Part of a small language model's weights.
Size: 22 layers, width 128, 4 heads of 32, vocabulary 582, 4.48M parameters.
Each number is 128 + 32 x the weight over its row's rms, rounded and kept within 0 to 255. Layers, rows and columns count from 0. The size above them is the row's rms in percent of the matrix's.

# layer 2 MLP down (transposed), 512x128, rms 0.0612, rows 190-216, columns 0-127
size [ 99 103 118  84  99 112  96  95 101 104  98 106 113  98  83  93 102 128  92 107 107  72 116  99 121 105   3]
[[157 125  88 184 142 139 120 146 143 144  85 115 105 127 152  80 150 105 125 152 128 141 142 116 156 164  84  82 146 135  83 116 102 114 122  65 114 108 131 148  92  61  57 113 127 126  96 137 149 106  97 161 146 123 143 116  81  75 139 149  85 133 191 128 136 151 134 107 105 170 176  93 127 110 122 113  96 120 210 187  71 183  74 123 187 179  86 166 156 100  68 130 109 119 106  99  77 144 119 168 108 173 134 121  97 134 129 175 128 122 171 101  95 202 137 139 164 170 168 153 152 121  98 174 117 140 144  90]
 [108 131 138 110 111 154 144 143 132 116 165 124  90 115 111 143 168 122 158 150 123 100  68 162 127 100 120 123 175 115  90  94 117 156  89 110 186 117  84  96  90 100 156 133 156 115 179 115  91 124 222 132 166 126 128 138 151 169 121  88 127 120  77 155 169 202 112  96 189 121  98 142 189 128 167 104 138 131 103 162 167 112 122 159 170 101 180 113  99 142 145 105 156  90 152 175 117 119 105 103 176 155 107  87  90 169 162 167 114 182 128 145  86  68  94 159 102  89 124 121 124 133 120  94  22 110  88 133]
 [186 117 124 174 186 119 108 131 113 137 181 101 134 192 143  83  69 171 143 148  73 130 100 132  86 100  97 162 100 173 126 178 110  90 109  62 161 118 138 123 145 162  74 165  92 206 122  97 111 156 159 136 164  94 116 155 107 114 110 112 144 110  91 121 103  97 108 174  85 124 125  80  67  81  84 113 155 124 184 106  94 173 147 167 118 168 152 143 124  84 179 157 138 108 136 135 132 129 153 128 108 124 129 142 129 125 176 139 133  90 101 108  77 136 143  87 201 162 107 107 109 133 113 180 106 167 186 127]
 [100 140  82 137 198 155 110 146 124 163 162 141  88 146 132 115 127 184 109 130 108 178 123 129 184 140 100  84 174  92  99  92  89 160  82  72  78 120 106 133 154  85 135 145 129 133 151 124  75 175 171 101 162 101  78 134 187 135 116  83 129 127 135 139 134 154  65 147 172 146 191 106 155 131  66 134 134 109 157 139 177 150  98 144 139 153  99 178  99 114 145  76  97 145 174 116 117 118  74  96 123 150 158 155 128 100 165  82 163 125  94 153  56 142  90 133 168 150 134 131 164 113 161 187 120 133  59 115]
 [109 188  85  94 101 128 127 150 144 198 145  91 129 118 183 131 115 136  71 140 120 111 145 100 150 149 129 188 137 125 102 139  91  78  91 167  88 141 197 126 105  84 133  96 111 173 160 202 155 157 111 144 214 116 130 101 161 103 149 101  82 102  90 128 192 109 155 165 126 145  72 109 102  72  97 146 135 133  84 126 161 107 130 127 131 143  77 162 101 106 143 161 173 153 126 127 123 184 136 134  88 147  87 155 114  99 167  99 145 124 156  67  82 162  89 100  93  90  98 143 162 127 148 135  88 130  97 172]
 [198 144 123 126 111 183 101 105 123 144  92 107  95 149 138 152 128  84 140  85  58 139 133 141  84 186  73 142 171 118 115 146 110 117 171 107 124 141  95 111 140 158  70 137 148 156 139  77 150 101  70 106 137 141 130 141  79 163 144 136 103 147 160 100 134 151  91 106 173  68 142 112 102 141 182 152  81  93 113  97 186 141 173  81 137 153 192 155 121 184 160 128 122 165 123 125 105 136  68  65 125 122 126 120 152 188 151 102 128 143 129 170 147 161 139 164 121  94 111 130  89 137  67  74 151 101 204 109]
 [105 144 112  83  53 156 159  79 171 189 148  79  99  80  87 149 168 125 136 119 153  88 155 116 126 174 133 149  91  71  97 159  94 167 110  88 146 142 174 115 152 117  73 181 198 112 140 166  89 146 138  95 123 120 125 117 104 103 161 164 173 143 139 146 163 139 100  74 114 196 109 116 174 165 161 161  86 151 155 122 144 119 174 117 135 106 118 167  88 173 116 120 146  90 116 114 119  90  95 169  98 155 128 115 173 119  89  71  95 127 126 127 128 114 108 126  87  66 146 135 169 164 146 143  83 112  69 163]
 [161 165  72 148  90 126 135  66 131  74 113  92 103 108 131 124  90 198 154 138  85  94  72  92 201 102 117 111 163 116 135 132  54 137 100  81 169 120 104 144  85 164 137 146 163 119 141  78 113 108 151 139 160  63 144  83 151 185 114 134 163 117 109 142 175 139 114 129 199 113 124 133 103 181 113 145 141 149 134 145 155  60 145 112 136 127 136 138 152 112 122 130 150 137 117 120 129 125  83 159 182 111 126 149 119  99 140 169 118 215  67 103 190 138 118 125 114 110 131 144 150 160  99  63 108 188 121 161]
 [120 110  70 109 152 111  70 189  97 141 163 121 107  99 148 191  42  90 139 116  95 162 117 142 150 147 128 158 168 147 148 146 165 134 128 124  76 132 144 158 161  47 130 132 156  98 121 127 149 174 159 125 155 148 181  90 117 117 135 121 138 144  82 147 129 148  87 146 162 133 110 130  93  85  72  98  90 102 127 120  98 103  90 180 139 119 179 118 127  83 126 105 160 131  68 172 136 156  84 117 232  71 138  96 143 127 167 160  96 131 169  94 143 108 184 130 122 111 142 127 144 154 115  57 137  89 130 151]
 [121 164 108  94 133  88 194 126 158 125 135  92 126 151 150  61 156 143  90 144 132  80 129 150 133 157 136  31 101 100 207 137 142 161  90 117 150 139 120 129 187 148  81 128 161 126 116 171 101 137  95 180  89 144 104  75 181 119 110 194 131 130  92 126 122  89  93 119 120  86 133 107  97 158  74 158 110 138 189 160 189 120 114 108 120 102 178 129 139 111 162 139 137  89 148 124 120 105 149 158 170 141 171  79  79  68 116 133 185 183 144 162 160 123 112 113 176 147 151 122 135 101 101  82 101 148 103 110]
 [173 138 117 103 186 128 200  63 102  51 119 121 118 154 117 138 120 102 177 122 105 156 194  70 174 168 164  43 134 117 127 101 121 127 101 113  90 123 116 104 121 121 136 105 184 108 151 115  96 129 130 134 132 205  86 135 217 161 151 135 130 116 136 138 129 135 132 144 122  88  90 174  86 172 181 156 143  92 149  96 162 116 148 124 160 133 110  69 151 105 154 124 108 102 148 118 169 146 124 114  88 121 162 138  87 137 127 107  69 163 127  64 135  89 116 108 167 142 103 133 154  90 140 116 162 171  82 169]
 [ 74  56 157 127 150 111 140 131 111  63 119 104 118 100 129  53 139 123  86 151 142  95 139 141 121 192 164 156 116  65 116 101 116 124 153 133 150 131 210  71 114 114 190 177 131  64 121 113  76 108 164 163 114 126 101 127 134 120 162 190 143 116 156 118 111 118 146 122  74 146 135 157  89  70 147 124 129 165 100 126 137 111  87 117 167  70 154 212 123 164 146 167 125  81 155 120 121  95 120 108 150 100 135 137 152  95 107  90 126 146 150 156 149  97  99 134 206 146 139 147 133 167 149 198 108 110 158 128]
 [137 128  82 106  71 155 128  96 137  99  71 124 130 119 170  86 131  93 164 143  73  70  59 133 112 161 112 144 109 107 126 150 152 131 108  88 139 124 112 160 125 132  99 136 130 127 168 146 111 115 166 115 131 132  79 121 168 114 154 182 132 138 138 128 177  36 147  67 171  82 163 178  58  94 104 108 160 121 129 109 169 100 142 152  93 194 152 131 150  72 151 177 171 121 130 160 116 111  90 164 142 165 150  75 112 175 152 120  91 124 155 127 157 188  97  93 182  91 133 124 135 115  86 112 170 157 166  93]
 [128 146 154  79 157 150 114 171 101 140 187 106  76 113 134 189 220 142 134 139 107  80 127 117 147 198 151  83 113 125  97  70 107 129 126 104 159 170 131 105 128  96 127 111 180 115 102  68  98 140 124 158 146 187 143  99 179 155 116 179 148 115 137 150 140 109 143 119  96 161 115 133 145 161 156 193 167 127  97 165  91 151 115  92 105  92 159 113  76 140 156  85 109 175  90 137 111  62 114  64  98 146 175  75 172 123 155  98 122  82 121 123 138 132 137  94 174 162 156 123 112 111 172  92 114 100 133 165]
 [ 86 120 128 137 113 103 143 126 149 103 110 119 162 145 144 147 176 154 122 108  89  43 157 100 157 188 117 126 141  67 102 119 104 136 152 112 143 162 161 141 155 155  46 176  76 177  59 152 146  98 135 127 171  65 121 190  97 133 109 117  96 144 154 132 186 109 150 128 154 126  88  95  81 147 124 124 148 166  81 112 219 173 189 128 112  72 119  90 109 112  94 193 114 143 174 104  95 119 122 129 116  72 106 165 124 140 124 155 148  80 102  85 144 119 151 132 132 141 122 126 108 151 117  88 136 173 139 161]
 [130  26  84 110 141 139  86 161 112  66 137 142 121 121  72 135 125 116  46 133 152 155 152 100 156  91 126 131 189 166 140  91 153 115 104 136 165 145 108 147 159 116 161  90  81 190  90 135 116  60 110 113 169 142 149 118 135  81 114 133  96 148  97 151 145 109 129 156 156 162 138 150 145 113 165  38 109 104 120 100 122  78 178 155 187 151 119 147  98 171  93 136  95 164 158 142 113 140  91  88 121 108 136 173 197  91 148 105 125 103  97 161  98 147 123 176 107 117 121 130 134 129 123 127 187 117 179 166]
 [125 176 117  88 190 141 148  84 123  77 149 116 121 117  87  88  92 155 147 117 197 116 118 149 121  99 117 135 151  54 122 187 174 145  88 116  95 107 105  82 149 129 162 133 166 126 137 156 135  97 124  59 120 129 108 139  52 124 108 141  83 124 103 171 117 118 178 114 134 129 152 111 107 116 107  79 154 120 177 122 109 162 114 135  93 133 175 142  94 179 165 154 147 160 126  88 128  99 228 111 117 155  71 157 147 143 126 138 155 126  91 212  90 146 154 153 189 166 164 118  79 127 164 139 152 102  98 129]
 [ 64 191 157  92 118 121 107 143 202 109 112 129 125 107 111 178 110 113 163  84 148 132  91 135 112 113 170 133 147 102 187  83 151 143 108 151  72 158 110 154  80 152 203  77 150 183 179 131 174  89 160 124  94  89 161 106 109 127 143 113 108 109 100 136 104 137 204 120 171 125 112 148 137 106 123 134  71  67 104 134 175 152 139 143 119 159 126 190 131  57 108 115 104 120 115 139 141 147  70 105  87 170 153 136 172 105 137 200 102 140 133 100  98 147 101 125  70 133 149 125  98 106 109 101 138 143 178 112]
 [144 128 141  97  89 131 148 163 178 158 132 128 104  99 138 173 154 159 109  65 157 129 153 130 106 114 164 175 125 182 159 201 138  91 157  94 118 147 132 120 149 104 178 127 120 173 112 119 127 101 134 123 130 141 102 203  76  83 163 153 103 133  63 106 122 113  82 116  79 184 101 111 174 137 140 154 124 101  75 154 197 173 102 102 156  97 101 161 177 141 119 103 155 103 108 106 168 113 160 114 145 121  87 123 135 102  94 189  90 111 171 136 110  77  95 101  45 175 129 123 150 116 139 167  96 144  95  71]
 [114 111 153 133 141 115 146  74 149 188 193  99  96  92 155 132 123  97 141 148 116 151 103 100  96 149 137 102 124  90 147 157 170 179  84 119 199 122 105 112 134  47  84 123 221 140 178 138 116  45 130 138 137 103 176 171 148  55 103 179  72 118 128 181 153 144  80 118 116 125 130 140  92 142 121 166 149 175  88 119 145 102 150  68 188 101 151  75  90 148 149  89 176 134 143 114 158 117 105 145 136 160 121 147 143 124 142 136 119 118 135 124 119 161  48 123 149 162 137 117 117 123 147 140 111 103 114 164]
 [111 157 136 108  95 151 121  59 150 124 216 139 106 126  98 178 143 118 127 135 124 113 105 148  98 139 137 140 131 153  92 132 128  89 133 204 170 173 113  98 152 104 154 131 156 125 123 135 110 129 142  96 150 163  33 105 165 128 159 164 158 132 117 133 114  59  92 109 108  82  77 128 167 209 158 126 137  83 113  28  91 164 129 102  72 173  75 143 112 176 102 175 111 107 106 126 127 142  97 114 128 106 164 123 152 124 142 146 178 134 172 149  92 125 128 117  96 116 112 141 187 133 146 111 177 120  78  98]
 [ 81 147  93 131 130  82  81  96 152 175 101 135 149  59 165 156 179 129 143 123 184 100 117 193 164 196 144 180 113 102 140 188  96 119 147 165  81 129 171  99 125 106 143 114 155  77 146 165 175 122  83 117 122  90 122 173 108 118  86 111 107 106 115  90 120 121 113  88 155 101 144 148 148  83  46  70 143 155 142 130 126 106  52 155 154 160 149 129 162 130  87 128 155 116  68 138 162 146  92 120 148 122 125 135 174 149 117  96 113 154 151 161  90 123  93 187 175 167  95 146 148 138 130 163 101  90 132 140]
 [108  87 126  92 205 167 177 153 114 101 108 106 115 114 174 112 120 103  53 121 172 109 130 192 135 171 160 150 126  55 131  97 129 103 162 123 156 146 159 172 111 182 113  63 123 145 101  87  75  96  90 158 137 181 132 133  80 119 141 135 166 133  99 106 129 166 116 114 152 109 101 139 143  33 185 102 122 121  87 161 151  91 138 139 105 194  84 118  92 159  89  72  85 186 157 130 117 114 115 104 165 132  94 126 124 131 153 119 188 100 155 170 118 168 124 110 166 132 112 142 157 127 121 120  88 126 115 124]
 [164 152 130  85 134 109 133 124 137  99 120 162 103  78 150 125 175 174 145 126 101 146 129 164 132  86 124  71 112 127 114  73 149  75 124 106 111 132 155 155 116  63 121 110  89 125 114 160 105 160 144 149 177 120 103 127 154 189 142 167 113 134  96  98 147 130 172 142 123 214 144 115 149  99  86 128 120 198  75 146 129 163  89 169 167 127 118 144 172  66 100 185  94  74  93 161 127 110 194 122 119  66 155 180 101 136 128  90 141  64 151 104 144  93  71 156 148 185 114 152 129 163  95 103 113  95 162 131]
 [160 125 124  96 111  81 173 101 120 124  84 138 116  98 127 118 182 184 111 158 147  88 140 146 176 138 112 161 149 165 190 145 148  85  80  98 159 123 170 151 157 151 151 158  88  97  83 112 116 193 109 177  98  77 150 132  89 124 126 143 150 124 121 114 157 133 212 218 108 119  72  93 142 109 150  91 111 113 141  69 127 176 129 143 136 157 104 118 101 102  82 166  78 179 121 184 132 133 201 165 100 131  98 132 141  97 103  85 116 149 169 111  85 108 115  61 112 145 128 114 130 108 141 128 145 128  95 172]
 [142 111 153 126 120  68 150  91  56 114 151  53 155 163 144  72 136 130 113 151 110  65 148 118 107  80 103 153 137 194 166 159 126 195 153 165 103 108 129 130 147 182 136 172 167 197 125 170 126 133 161 121 142 151 102 133 111  77 133 152 161 135 109 103 149 126 101 120  36 141 109 149 107 109 166 136 140 132 157 119 140 152 105 110 158 122 113  77  68 148 127 187  74 142 127 116 145 109 205  78 119 115  96 160 138  97 178 132 152  90 102 108 138 115 165  97 120 105 121 134 123 183  53 130 116 122  91 126]
 [151 132 119 139 120 108 194 173 136 166 128 164 133 160 172 121  90  80 115  69 152 212 180 150 118  86 203  99  91 129 111  70 132 171 164 107 123 128 216 117 119 128 203 146 138 123 109 149  98 143  87 141 127 154 148 173 200 108 166 129 129 111 177  96  64 143 144 124 126 135 143 112 129 132  75 147 137 130 198 152 129 182 108 124 157 124 145 173  88  93 124 118 158 154  97 147  63 148 125 128 142  74  97 137  82 123 135 140 157  99 136 187 168 122 104 118 157 120 104 118 143 134 153 114  91 125 123  88]]
# layer 2 MLP up, 512x128, rms 0.0752, rows 191-217, columns 0-127
size [107 114  93 101 106 102  99 110  97  95 106 113 101  90 100  94 121  88 106 104  79 104 103 109 102   9 114]
[[ 96 126 103 142 119 115  80 122 160 147 121 126 107 148 174 142 149 129 105 117 151 166  81 176 122 109 110 170  66 109 124 123  90 121 122 151 176  64  47 128 141 144  90 152 122 144 104  95 152 132 105 145 160 119 152 115 109 144 134 176 113 115 165 138  33  94 113 163  99 193 207 163 154 106 156 188 117 143 137  94  83 109 115 204 141 130 194 121  50 138 117 109  59 112 164 166 112 145 140 152 197 114  99 128 132  83  85 110  63 145 139 151  93 119 129 121 121  86 139 129 147 141 123 136 157 132 126 149]
 [124 112 124 146  87 167 127  76 107 144  90  90 105 143 193 187 167 125 137 112  78 158 132 162 172 110  98 183 110 110 148 129  69 158 126 120 118  85 111 137 107 145 158  64 134 134 151 135 113 154  98 157 132 151 112  84 102 107 112 161  92 124 132 126  81 117 136 178  88 103  87 100  91 155 197 175 152 153  69 112 120  97 167  84 143  91  97 114 171 120 125 149 102 173 136 102 151 161 205 144 131 187 179 195 151 133  78 157 110 203  76 101 168 107 130 127 113 142  95 126 163 122 122 113 149 106 122  86]
 [101 140  73 175 172 153 153  72 129 123 181 161 116 138 118 102 184 110 107 105 120 132 110 155 112 147 175  83 136 147 128 143  77 151 100 132 162  81 130 215 143 111  96 113 134 158 157 134 114 167  93 163  85 148 140 144 133 120 129 121  83  98 179 125 149 113 136 151 110 162 144 113 175 128  64 159 105  84 134 113 162 100 155 182 141  93 134  67 138 144 165 167  98 155 151  94  83 168 121 186 135 141 183 117  89  80  94 134  98 182 100 142  93 182 122  60  81 148  60 141  81 145 139 137 157 101 135 103]
 [138  53 159 123 181 166 150 112 150 125 155 110 104 146 106 137  99 100 125 122 144 168  76 151 108 145 176 141 133 144 127  82  95 168 110 173 142 162  97 173  97 153  80 166 134 146 127 162 119 165 139 114  99 128  97 140 107 180 120 143 164  85 111 141 135 118 179  98 148 110 182  68 167 169 141 185  68  72 167  98  94 154 128 198 117 118  89 136 108 128 134 152  68 143 102 148 133 152  91 122 163 119 168 137 161 186  84 124  70  61  98 109  94 179 115 132  47 133 177 126 141 158  99 117 157 117 126 119]
 [120 130 130 168  90 124 151  70 136 122 175  82 119 136 147 148 112  77  91 138 135 132 146 122 172 109 100 158 138 171 110 160  96 118 153 105 171 178 131 127  80 115 175 138  50 163 159  94 109 111  72 123 114 131 102  97  92 151 105 158  50 100 153 133 149  96  83 107  50  84 136 151 147 183  88 124 171  99 119  98  94 126 191  86 125 108 119 131 144 147 125 164 113 138 166  99 103 197 109 130 236 115 133 108 128 184 149  90 141 150 100 123 158 159 122 102 136 144 175 149  98 170 149 115 121 162 156 155]
 [139 123 136 139 136 107 144 149 151 139 152 152 112 147 159 156 176 104  72  98 125 136 150 153 146 107 157  89 171  71 205 121 124 139 149 193 149  95 126 120 130 140  78  89 144 166 175 148 115 153 142 116  80 117 145 114  88 106 110  83  87 119 182 117 131 120 105 103  91 186 160  73 167  98 120 126 134 146  88 133 122 103 117 197 120 155 126  99  88 155 118 220 141 190 158 119  91 137 168 156 191  78  71 146 135  86 103 124  92 130 128 122 103 127  67 116  93  94 188 147  75 176  92 163 129 100 119 107]
 [122 120 105 146 118 106 107 109 154 170  56  91 125 180 129 108 177  86 133 112 106 114 181 122  75  88 150 119 114 142 126 171 113 117 102 129 113 105 123 105 160 120  70 135 120 172 117 117 151 134 128 109  91 181 196 124 170  99 131 139  91 118  78 128 116 141 180 144 138 210 166 149 137 109 141 193  44 135 144 162 184 111 112 161  87 129 150 131 129 116 131 155  71 174 160 133 127 206 102 113 177 107 123 133 108 106  46  87 111  92 134 175 134 176 113 156  82  99 118 124 173 119  91 114 161 105 168 150]
 [138  75 127 121 152 119 135 161 134 221  95  83 115 147 148 118 137 102 144  65 151 114  41 101 155  82 121 122 122 189 133 113 141 167 165 187 141 117  70 118  90 129  75 110 104 139 121 153  68 147 161 103 168 101 117 145 124 129 137 114 109 116 153 172 133 160 131 159 107 159 157 131 125 106 125 214 104  91 118 133 157 115 111 127  90 123  80 110  87 118  88 194  85 209 149 172 118 144 122 104 142  90 128 151 168 145 108 154 146 199  68 127 136 141 115  71  78 163 170 135 133 136 146 122 150 151 148 120]
 [ 92 152  94 180  65 145 113 100 124 187 146 103 113 183  46 105 120  72 125 104 126 129 178 119 105  85 134 140 122 130 111 162 128 145 122 168  91  93 146 188  86  94 153 114  90 116 142  94 115 168 113  68 130 169 148 156 155 185 131 137 102 107 119 136 115 137 230 150  99 123 124 111 113  81 162 191 134  82 179  96 179 155 155 138 157 120 145 144 137 111 126 135 125 108 153 144 153 136 137  92 123 130 133 141 139 166 121  73  85 118 159  99 139 133 117 108 153  93  57 151 177 110 198 161 115  71 165 154]
 [107 122  80 165 131 122 118  97 138 120 159 151 104 138 132 123 162 101  37 102  34 128 113 203  84 131 121 109  91 143  93 124 107 132 118 132 122 156 116  87 216 168 131  96  99 149 117 221 121 142  77 123  47 150 184 114 139 106 132 152 136 121  98 167 146 107 167 133  94 194 126 104 152  95 124 136 160 106 118 127 138 166 145 148 113 125 154  92  65 151 176 148 127 105 143 168 121 156 146 128 134 100  81 146  89 101 108 163 133 124 105 184 116 142 187 116 122 156 144 173 161 122 115 132 122 133 173  69]
 [129  85 118 129 188 179  39 109 171 133  83 100 104  96 112 145 164 119 125 168 151 100 128 149  87  91 139 177 117  68 143 103 112 170 139 136 133 133 106 179 133 144 157 128 140 130 200  67 123 107 111 106 149  99  95 140 153 189 137 126 136  72 168 145  80 124 121 115  79 118 152 159 149 120 117 171 117  52 145 125 127 139 115 171 143 161 151 178 111 132 140 162 121 138 161 201 183 152  98 111 178  96 128 146 118 132  69  96 101 136 120 143 146  92  26 120 155 116 134 143 168 151 150 133 161 127 117  72]
 [195 127 122 188 117 112 158 123 113 131  99 145 102 110  91 151 132 128 124 142 181 135  94  80 123 107 136 135 154  66 106 172 156 151 121 155 124 127  78 155 104 192 169 119  53  96  94 129  75 157 133 114 158 181  82 102  70 221 135 147  93 136 118 105 134 114 155 138 158 160 149 170 224 115 118 143 136  81 106  79  88 122 126  84 140 146 110  97 136 123 137  96 158 163 165  97 114 122 141 103 113 160 123 151 190 160 135 108 123 161 180 132 161 100 165  88  84 148 130 148  89 130  85 157 121 139 191 122]
 [150 159 146 173  69 165 107  59 117 139 159 134 110 134 121  67 134 139 146  89 112 126 131 107 133  84 113 142 123 150 130 155 134 126 117 116 105  45 125 149 138 124 190 125 102 119 119  91 102 147  88 124 162 134 150 139 116 102 150 128 135 119 149 136 119 166 162  95 127 175  69 102 104 157 121 101 125 149 105  64 183 182 153  95  66 114 147 114 144 153 155 201  82 125 168  91 136  96 150 157  94 141 195 159 113 139 154 159  84 129 110 167 114 121 176  90 114 159  44 148 179 130 158 202 123 113 195  87]
 [112 103  81 148 131 116 100 129 151 135  91 121 125 152 129 133 125 135  83 109 111 194 106 120 101  89 185 163 127 145 103 158 111 134 171 113 172  89 102 144 110 177 160 133  74 115 198  76 132 138 135 108 143 128 120 147 183 124 129 100 147 128 117 128  92 135 148 177 126 167  98 173 119 109 150 125 111  99 175 129  81  63 159 112 138  95  79 115 140 167 183  89  82 139 133 100 101 135 157 198  85 105 117 123 127  91 147 157  73  90 172 215 200 103 123 131 163 134  49 117 164 123 189 163 113 121 153  96]
 [ 90 127 137 141 117 137  84  92 117 136 118  79 104 177  55 213 118 154 149  93 166 125 158  97 120 118 121  94 119 117 124 105  76 169 151 142 124  72 104 107 148 140 107 141  89 170 114 125 114  89 104  80 142 155 185 133 135 113 150 138 151 113  99 132 154 125 168 145 143 169 115 108 149 164 135 149  80 135 152 143 128 104 142 181 132 135 217 158 122  71 144 197 125 170 147 185 121 152 137 128 115 130 110 146  65 129 136  77  74 133 194 154 144 157 123 153  84 144 162 127 177 144  56 168 128  69 157  74]
 [172 109 144 121  96 166 169 128 158 141  99 136 121 129 153 168 150 118 130 110  81 231 136 152 147 135 122 144 132 197  84 160 122 123 142 141 163 108  94 159  37 142 137 133  97 127 104 102  71 189 134 147 105 131 138 132 127 123  92 116  97 144 149 129 125 158 146 180 151 137 173 130 145 128 154 142 131 116 163  98 115 100 165  96 139  81  63  61 138 165 123 120  68  89 118  70 155 128 142 148 184 148 166  84 114 114 178  77 104 112 162  78 172 145 122  74  64 110 148 121  82 103 124 150 117 171 183 126]
 [183 154 147 123 137 134 110 121 137 121 124 165 108 135  83 109 172 109 132  99  73 192  97 161 166  77 132 115  65 143 124 125  59 121 137 121 156 121  95 136 112 164 175 137 141 118 131 122 102 118 101 141 148 145 149  85 140 197 107 138  90 111 145 185 101 150 135 109 124 152  87 120 166 181 119 130 146 124 117   9 122 131 203 111 123 121 106 136 167 149 122 130 100 118 165  53 175 126 129 146 137 143 196 145  90 145 105 138 138  80 117 108 161 127 179  41 122 143  72 152 150 130 175 176 102 120 124  91]
 [131  91  86 179 107  70 133  96 143 124 199 159 121 131 141 131 164 151  80 148  89 103 187 187 148 131 116 190 119  96 100  95  81 117 120 107 129 131 133 139  69 140 161  68 132 120 136 124 133 218  79  68 127 132  95  85 126 116 158 184  45 150 128 107 118 121 131 157 192 134 114 119 103 102 119  99 154 145 165 118  91 110 163 131  87 132  86 115 142 206 111 138 144 118 129 169 107 152 167 191 173 113 128 138 163 141 141 157  87 169 134 123 117  90  88 128  77 158  98 129 135 136 132 128 175 158  90 138]
 [202 112 119 151 105 144 130 139 117 113 106 118 107 144 107 176 138 170 139 112  62 140 142  97 184 147 124 116 113 172 112 121 132 175 136  94 193 131  61 181 124 176 140 155 137 143 155  89  58 130  96 146 174 154 193 119 171 146 110 130 107  94 164 157 153 122 140  84 153 101  73 166  84 104  86  90  94 127 103  44 143 139 149 116 145  86 154  90  68 125 176 144  86 158 130 165 120 142 140 124 120 190  80 149 122 100 110 173 133 146 129 131 181 118 114  72  89 147 123 121 135 161 130 119  98 144 193  92]
 [131  74  87 160 124 134 154 118  97 128 114 126 118 166 174 125 185 106  76 124  66 203  96  70 162 124 165 124 154 125 185 122 115 124 106 126 195 120 127 144 111 136  99 142 132 187 135  71 113 125 171 151 103  65 162 152 113 125  95 148  95 135 115 133 125 140  92 144 174 103  79 129 105 122 135 148 125 122  77 117 127 126 175 106  89  95 171 114 136 200 112 117  46 109 125 130 160 138 169 229 175 123 148 121 152 102 151 171 103 176  78 149  84 166  73 101  91 118  88 133 106 136 145 113 132 134 134 138]
 [122 158 143 152 114 177 153 141 112 117 121 134 136 102  98 157 148  96  60 140 145 132 188  31  92  74 173 115 167 127 163 111 149 118 118  97  99 174 142 125 173 161 146 112 130 140 191 117 123 135 151 117  96 161 115  94 149 140  92  82 127 124 105 150  49 132 128 119  23 128 128  76 124 116 148 119 132  77 131 139 148 116 142 171  46 105 144  81 141 144 134 165  73 130 118 141 118 146 145  75  99  93  87 142 151 171 129 176 163 148 139 138  73 176 124 105 117 172 112 154 130 129 114 145 199  83 150 119]
 [121 139  87 157  94 137  96 131 132 200 174 113 110 154 123 170 120  82  93 112 175  35 145 134  66  37  92 104  99 114 122 196 115 137 136  71 167 117  89 155  80 135  94  95 136 157 141 118 118 129 152  74 172 116 139 123 112 185 103 118  85 125 142 125 133 141 142 123 140 170 152 156 161 164 164 154 162  77 143 130 144 142 129 137  91 170  59 157 114 101 161 137 118 145 180 139 126 186 118 182 151 114 190 146 132 149  95  60 138 141 144 126 160 118  72 137 136 118 107 127 102 145 165  83 152 159 112 134]
 [119 127 134 110  92 105 124 115 112 133 161  66  98  97 130 102 127 129 100  24 137 163 126 200 120 158 149 168  73 144 111 107 119 140 114 143 207 152  70 106 152 132 114  76 120 168 134 141 121 151  91 111 113 104 182 162  88 206 150 149 125 103 107 149 145 135 133  84 156 142 124  69 199  34 110 176 151 130 163  85 172 152 138  71 106  61 150 107 129 125 148 136 158 144 135 127 121 130 105 158 119 169 181 122 145 171 157 124 134 116 136 142 159 126 170  85  86 125 116 132 148 130  89 129 174 120 125 160]
 [103  78 138 150  89  98  80  96 106 157  99 102  96 105 152 154  71 127 204  96  57 141 159 141 125  84 137 135 104 172 104 134  99 206 177 120 202 114  80 132  98 124 171  88  88 110 149 172 104 150  74  81  98  88 139 142 163 114 133  91 123 130 163 136  90 151 148 108 136 177 108 105 110 156 137 151 176 106 182 113 116  73 164 120 143 101  60 120 151 175 140 195  93 165 145  84 135 126 112 135 163  91 176  74 130 126 148 159 131 166 104 146 170 138 141 118 113 137 120 137 122 153 168 127 119 156 114  98]
 [164 124 114 145  97 125 137  63  91 135 159 165 111 157  94 147 149  95 120  87  73 137 146 139 157 126 120 125  76 138 136 181 112 105 105 131 164 173 127 147 100 131 138 104 120 111 102 134 110 106  92  92  87 108 183 100 127 169 113 120  33 130 163 111 121 148 142  99 125 120 144  95 121 121 153 134 124 143 137 114 169 106 144  75  71 157 111 127 157 149 108 174  39 185 161 201 170 169 136 120 155 155 167 155 109 122 178  94 136 189  78  80 186 162 164 127  98 133 119 123  69 165 161  82 132 163 186 144]
 [128 104 152 110 138 137 143 100  67 119  84  55 153  97 124  96 125 147 105 164  87 128 105  71 137 138 103 105 107 120 113 124 135  84 117  96  93  95 151 113 121  96 134  91 124 129 138 112 120 147 136 117  92  95 100 136 133 150 190 135 147  93 136 253 159 149 159  93 187 154 169 184  69 119  79 142 114 123 100  94 124  92 153 142 104 172 108  52 112 139  81 147 137  94  81  78 100 140 134 130 165 154 100 137 151 135 104 113 124 144 166 134 122  58 174 155 121 161 192  68 130 125 160  80 155 109 104 154]
 [ 99  74 112 111 107 107 110 179 147 169 123 118 107 176 136  94 180  72  78 122  92 112 139 186 105 121 154 163 108  92 139 189 116 149 152 190 121 123 103 127 197 113  80 140  84 152 188 143 107 133 111 160  96 107 123 102 129 176 113 126 117 101 133 127 110 129 131 122 116 187 149 115 149  99 142 133 164 134 112  89 158 132 137 229 132 103 131 110 124 120 145 169  66 139 229 149 108 151 132 154 150 115  72 174 167 106  61 121 158 157 122 176  84 140 145  89  91 123 174 141 113 158  97 157 111 116 101 107]]